Each number is 500 + 40 x the weight over its row's rms, rounded and kept within 0 to 999. Layers, rows and columns count from 0. Numbers have three digits each. The size before them is the row's rms in percent of the matrix's.

# down: layer 3 MLP down (transposed), 512x192, rms 0.116, rows 337-358, columns 96-191
# gate: layer 3 MLP gate, 512x192, rms 0.125, rows 338-358, columns 96-191
# up: layer 3 MLP up, 512x192, rms 0.126, rows 338-358, columns 96-191
down337 098:576480491508448464482559478553525508460524465576542572509452553523509460427504497473472554494535528491532521526452499509558543404459508530487467490529496521574483513507496596490426437517497482442495507445487448391569578494521461455462542469538454477476481530450578511528440493492544466495
gate338 103:494489465448492468484437524500503501566562468432485513484522443527571488401518478540533455516468551488452497490528412526437514488536495513539480462542583447453558541505537531473534491548471492438496573512511483531487475429617499464506528528473533488572551472513543528459541495440435559516
up338 106:488573571438508537594495473485488512517517451471504551501501511586536460446533452566500479528540528525478535565497476461526552557510571548459463471502479418500552508503523521502543445562479470501546557491539564511511501552474448448538530514515487506512480523483514451567489536520489449481
down338 105:444565475486545540467539480449417536529499532524504514516526496512516514520447520506511484465450563529497535489526521541440516442511532435411475503544443527514488517551543454461558472575513476512452487464570485553519503516488553417512469518451525523482468545496538523380513489513483531439
gate339 104:553511424506498521440489504502507552559480490500408456503536530548565482515512513458480539518542492432477579523517478492543558537519494516531503462506525474503513504493503512509539530560528501580398492496531536432405512568534571504541489561500538530477505517458441509506445527550507560516
up339 093:509468520570557435492571488490501498512502544457523567395532448587448548530522499537489538462586543501560541529497492487483522493500565484498515463514461493449510516491406406524447566454461536474447471515581506506509516514517441471506573517531475504495544439528469515548485467470490516429
down339 103:529470430491446505545562483484488550553474447535470501544411468503567503439524524531482448508480556601484533502474524423462487531474513488508482457506532548517572546562506504401532487451419517440547496462482489564554437465433480457436528487525451463567527493533535470499574541481545533482
gate340 102:534502364543493493465477467534509511486538528511547492531456477477622521445463495419547518497546481474512482532514545540492479535476483502514497546509582517432536553448453553459507498522486491513507485522529507512478466412431536521477479594489496554564518493560544480458439465508470577492
up340 102:467519551509479493469478498559449550521481546508554461501462520468366505580568539564468528534480417489510544505493501477522502495468516529445494437547501500490609492485475539492500511456518528507457486479483508486521500517519423529484536428509507496462530495509432447500497508529502467497
down340 102:501449423489535463414534552537478495472485534515518512525492478470515553503504528509453573509465535570502472442482536489565576476565473505522538547548534548440549566512478457473486487593506516497491498505545522568513439537481552414488518547550482515481519521521515513487448536556504521460
gate341 104:487493422488473506524493490463488496518409499552559443543446495477511474474433491488554440519553510538463523539446450564458442462432486531580548419492492566517534484477508474504490552531468473541555536478561471515527501459522508478465471483476475610442484397531515480492446420440513520533
up341 115:530514514505543448458415531522490515490548516508492588495547462542486564523529515481459519507450500466547499531539516475516496553493489535444425509529491479495477488564488508510523504505507503459519496526480487503445489552514521552481502478502500392454532568444448531482496527561545482479
down341 109:452475497505376484510460514483536532467543457498528454504536552510479470562510496509553521467493603428522504519537474481553519501462548485407508500510452540509544490494494431479500545517497532512497500444482536527438437485540493536497536505459521511500458591513540520452510498419593488479
gate342 095:556545574516496477459512479459532456492539488525530532446553494566605537484527550467512497419505502485452512579469508437488479429498544485500525399501431522597529419529475474549524515461520530457551544457462525491490474465567533509491544491524534447522511569520488517490538428520514524492
up342 102:569502493489450517450469477484494520520516430457453433512579427498481535556504535474454509423469477480495553534536502510495549471475451620553499461461460550533548469546546544551474512507512426523496549525460466487618556472457412521513558555475439493496533509454516498467507439478526482470
down342 099:444506547505467492487501522466492444511580526546509521414523514598546515559517489538472501436552474479468515485529516489557430506526482446550536493494515462506510442470482522480454548529492501446481528497447576470492512451516572494485455517518612530438504545508533531498510407539464528456
gate343 088:509543539434430438524515456481456433502465588473544493481531500458453497567511506466431495529495512487544543567531479484498501492538574558495474504476540497458466509466553431509495546536520458530502456475567445544494618547584507424505481461445446462481440422482532489438388525517520463435
up343 086:495521506451533411481516520509505482527535555480571472517486565507472487510493499521536503482515491452509559518539531591583438478518515544467490564505537444477521468573508493493465522534491459529424468529468462506475558497537528514506517513456500464467448563412471478478484542514497497448
down343 094:579448501524446576542519501451538458508483479492504565476427540406493520457485558447463477436514473476483518482485487456482561452489465490449471516484536506506465493569428497504486458426449517543472487438497532434512518484439488591439438533578520547503531435482510589486573551461513478495
gate344 095:464493460524517435526519425533452459498534397436464475519593474503485493471615435545551516456485551451509488489538452526510461532520465585467484562464461482477467429547449533470466498468496443450529509536419490505561465547547524529607561510537438478478451465519483489479435463496498530558
up344 099:473455481550535487444530485510442526495516491496590493507546490502536535537478510560527520488513508511498496517456508522543431457496513543563487566461477437504519470493443492512485477525526516434529525524526578446578538473545514499498527560461490515415454566564463468502511488489463542546
down344 097:470550591516520497525511538510505487526437509490512515408487481473489410447445480395434480543503505523568533522399475488479509527557489458523501370489496490484488577459511466482550528512479566584463524534510486537500477456476548498496459442513509498571525441514480500429467507475520406462
gate345 100:552449531500590447569542428519477471497483470512530499493508491517502470501560561493520502521483572408494539542512492502477513535476521503494428422450495531452526482533447516400511503451533466534526516588523485534471536525426514523438511482460528523527518458481422476511474524502549498464
up345 106:490562440487406503489518541575547452527541492401525550454528537447457520472488489503476510486520464529550518461551551456486517450548486530441573498522513480486475587519522430550504447488526488465495512449459501374488521548566454430436546503599493517563520536525527492449501505440476570516
down345 105:513489526507529446490535542478471587553523531517434561447536477477575509485497493572532499472461498488550465452497461498499465476494474503524571497498464549505533498525510521473451470472519494534541434468530529539538564431438535479475507480518518473503431452467545547479509527499539493459
gate346 092:505508493465450430457528435484475506503487481484464519559512517464475445507501477507526440507454502523519538489477503489416489533491528567488496574512450570443541564475488542518464446428590477456513511484491447451437490470531494543439542529470505557537405397438525443535453495515491530546
up346 100:533566478537512532482503498555499383560537386502448522530503556486478467536495552533490511521552517490494447491449515510467545477530493423531455419477540453467485478469445443430531580494487525529493402474500522558567429553455505428480516511448563455493487534512516437473498512521474480506
down346 094:497420520464537540510509532451477562460520589552461401474414498475489565459493471483480478478500464516504586560529526469586549502450513558470524482503498587493489520512543494528462481497520495425516538534577550460450608431502500499493507491593429534539470473482459534514453445532470484501
gate347 099:538560534469497467447522507509538469489490512467504488458560470505504405529413484444517543567496520572460477526454498538466487471478530536526557449528471535490589469524441532490472468489465521539525488488498488520484559510490422511536543360512472474556467515506497518515450435510526496504
up347 105:518579506517488522524478439512537546462472496533528476457501470507567481521480514527555549551563490485502505483574503500496478469426598472493515502591526499485550563493449423486554496497511503420499469507546550457529478498496492550493520528509428474552480484471560504463477409457520525589
down347 103:477505499424477461492518496460421412520514518481479474532488557513441570509499443514571458535429496504517463521499491480498499493611490544499518557463540444522468446563480503495408477520498512504509575579474446598434506494460510464477484534434558474456549499506480513551590570484402422482
gate348 103:499499518486480530488489481445482502514517501460532473533472551436501532601486520485509476470488511511519545549492462459533489475512526488507508539477465479551501448504594528540539517495546526502468545480455488508573449530441569528494560469554491527512497507453524484505432488437524511520
up348 101:522416416479476443516538488499459471460549508517468555481592430484438584436495478509507495532502517543521510535494522511500429461500499551507526518452489516428481458514463524505552548574548493499429512447557454535471475545506553538478492507522513430490509563532510503510477495539473528522
down348 095:464556555496481489579564480475553526447527486507529475504555538547454567485432541504586489453501519531490512533453477525481540400537493507520513537515557525565524512497465546464535478488513463489515456506523505504477453478524469441519495487471472568433474492501468454543554508536498517536
gate349 099:465498395449502514428509480451500538463463442458461529493417545545479535533506486570546438500461445469553485464528471538527495567495467451508502477475556467503483495549502509480515467506459447550504500496488573503511458465492546491410476487525523554533570546540499486547468490503497481547
up349 098:516516504465513460559469486528457474505501394516439550477536484518472491487504481542487446469425547466507527561446474518462524423505524480436545438512493424518529489465376500520482519526484461487452497520485521466436455530448544605519427545501543465488518440483440522471496554481510499449
down349 096:505535487515486577496542509514544525562465512533418468512524458486505475493470535462470519550539510501572481489508471459459504504510482590590530530503510543457518536486541504563487468426558516462478485513440498563549472572508522475511512506503402508528556590504518576532535456493527495504
gate350 107:504518497604513505493476477485593465497359496471486525578443538462501437517489495484420522498538566525475427428523481574507460465478545459508499545503517579496477500473543604513499450493541475573512442517448532521501509513495510544489458486464497563453493475474493508566438542585527459530
up350 100:563455487500411524453502540453512583465513526526516485504493469509531512499534517519476503515538527515526455553446543489452486506538493562487543481540535517488506557486588560489455527506566467528552504497531477519533503487520492448537489447485462558486457515528518516419458494461584432503
down350 096:479461460533560473541499531426523464498495544525429478551509510511520498511525527540530554497550572522458469497480478458568452472511515424475560532487518566531535482585608577414444482488455484452468561555483447555464438557502473540513513514519558453448536512507511536459463499540474510484
gate351 096:471532580501456467469423483469543523521497496470495467517470458436510442488580519498514429468411477521526496488426468469382435494427449526440415502488521556442522487597474485501516567478500476411533495483472513567487475552534525461529480497516483482530451508555509497525498509563489488539
up351 096:472463362551474501447512467474548510513528519493458494511499561554465462445469529517463442472433460464452484435502502556501442540476544498474482467492486467567516430551511534467524453501461514541512505516503494584453572507488498454488508570490491492483571532480519519483486565475553509507
down351 097:487543552496520467547450466485585548530510462487471467543446483476558528538513506529525530478491530459500509498520414473464437459420456554503459437456513475545496556581455413529569600550537524488466497510516442475517485447497515535555493540542515481442456483505464475501524501502537500560
gate352 094:536478465461541547485515493507572467529419466420500528426469609482496445530437473467560553476550541481503489493470507438520507485495514503515453491460474533475499515530504496495480542551462431469497504494513463528476439515485505538524432500500508427562465384508462562477520476461498500445
up352 104:454439468563469515531475457564509554512431574448440547468492551476422500515426437454448498444483543498535505487479553484479457475487467482543482489498499533512495499507538475609479520489471510460563512414521456469448533359449428531502508498586500489510436484472497500495491493462511556416
down352 093:525484501490457477451423541505487591501598409510544440480525433501527487458587531509498493532522510515479479517518483449409458491475479560572509523521510414475508481445495532484619407450502496544488529510494473527504475548464462402451528533468488499575513525518535563538498545551528525525
gate353 096:546578492520541509526558496558461519516407532533546514514487456476484518571470526545485540561522537513505537452521493459506550567489464558457487458486481493472567453499410488392504464505452457505568402554446541506478443528452482556522493446464503487443505508569526522458480537418484543439
up353 091:513499534477497510486515481468549538513439524455509538473453551420452511515504533557555477504555566613493549448510538505517509498520414544548527507484537492484526439479451421470523466466423517469492427452485547520507478490510521501479508490475457542477541507528547476519542505483489547476
down353 098:441478468466556503497517537486448584506468474489444515406452457484513527479488461522478487534490467527532489464521525452500538465515426492586439479475532518518371486507506481520501473509465475491437574500486485425520522484489505492453474476432593550546518459467588537497450506499448494505
gate354 102:442625487513462450536523472546468500532512465512445485502591508505547515539513492438476531507464539501481509493520480513504557477483454529472491476484510473521536521524566466495487513524435462514495481512494514473439516534538411453557413465453488505532404594463432523494444509477553494495
up354 101:535550520568490476441499467485470484549507534503442467429570535555459486532507555510570499465452550524558479527553511577473515490505519534531539560485533520455524472504535420552435519420475533461518533484541472537461524569545554509526487492498513519569444505451550500464476491537588413533
down354 098:507500426459546504559484463575506450542442470569493506480544573505522464473486481505510443521555554564532511586487524446463505457573514548562500497551495456429462488460472528546498518511515582520435461488522485528515465499492542525541466498495484495466523511513490438572474530430491472564
gate355 109:540505491486491465461549528452542549542472505530503471481553516527531464497413516522557454465419504541517554602516552472413519491472467485522510541431487459473526480591556489491557434481455519484414527507488497554488471516458550512510480479519522457543507501485489542500508499491501561473
up355 105:576481408540485533469559534511489460522533538513512513546466637437487525497573486531436567614546555500509437424473489458558545494524500507514544505448464536490514458515517446439479472513505542504502446472523502491432523528495496482435477525541502483468447532542463450520468491567471503397
down355 110:468455579530536482463515541549499540539573459576530497495479511464514493547491524397460508542515500559496432501494491472479525521511515486510508454504448541408474499545435502539497493493498562586561462424536497490525513455540504488511513502444510474516489524492491505486386527544496474476
gate356 112:549513536476484570401498525436517632532584502533533502469512505507448511511532556451506499483631475427503558494462437569485523453561464466463511461490499486525536507489461508429495476519495512456531533492469484520506533509517493499469575555445516509520491468524510474468464471569487395507
up356 115:528503462477540542470557509503485535457589551496421489444495479501462535499488481453506504462487478527553577495406513481508499475496519576500512440507471488500552464497528424464457434461549534516511524520467571518471446492471511464439445448460553455526462497513565580480420572491387441456
down356 108:400486510541485566420444461538521564478459479538489527504568430467452525481547455511489572547490467494494542477495540576539518510490489470502463425531489498509521551550500547628481431538492490463486449517448480434504486537468501533515514451416530493470481505483524522525512552489460496583
gate357 104:553515466482551508484504427461490497530520472455462509417444468430459511520561484514520564540499511519420499465438444480525625517450447444439482530533489512523489511424524477486459460404530455507496541574541486506430525539522501504497516536500495558493486491482505500510550517569473455570
up357 103:426436478490567473480544561463463497516463600492514477524448524459428472492494485524520496462520530489479474470521474530520459467473557467505484521454485517607515495403456502539482481520504470524444465462459494488547464512452589436568424577474520463503442490514480505561596543425504473509
down357 104:437554539466385458501534540450478549479587489476492493573478501477547538554505508522556561542455603435530540475551531491428496478523589488569501505527474490468508491505546452526514522489496515502518484504450514474455536517539467402534493487518523439492460447558510514516512495454508517565
gate358 110:602432416459481535514508588504501477546486513512483528447433503478461494561509543430486442494494552516518516486517547495513449565450494514467537509472503505582500485446551470491441517487541452479496471535487443481517545494492549468468554462524480470494487531589529566584493528490506486490
up358 108:503468539606527472526453509530434493561513529541544506466585479472481426500574571479493563488565497532464489545466485563541519520538499492542513512532487506485460498519480496493464447483493587520551501492405448514538492440522531494505516496507558523487489475538491424488518445514549530494
down358 103:548542491516444534523513462477524502486451541487528497495470407487571534528417467559505524435476467550524523434560533536584548516428517457417476553483466522469462448412478478505495503469612473479445495553518483488514469513417439497530539538533547503430538482474475494472480529525543519537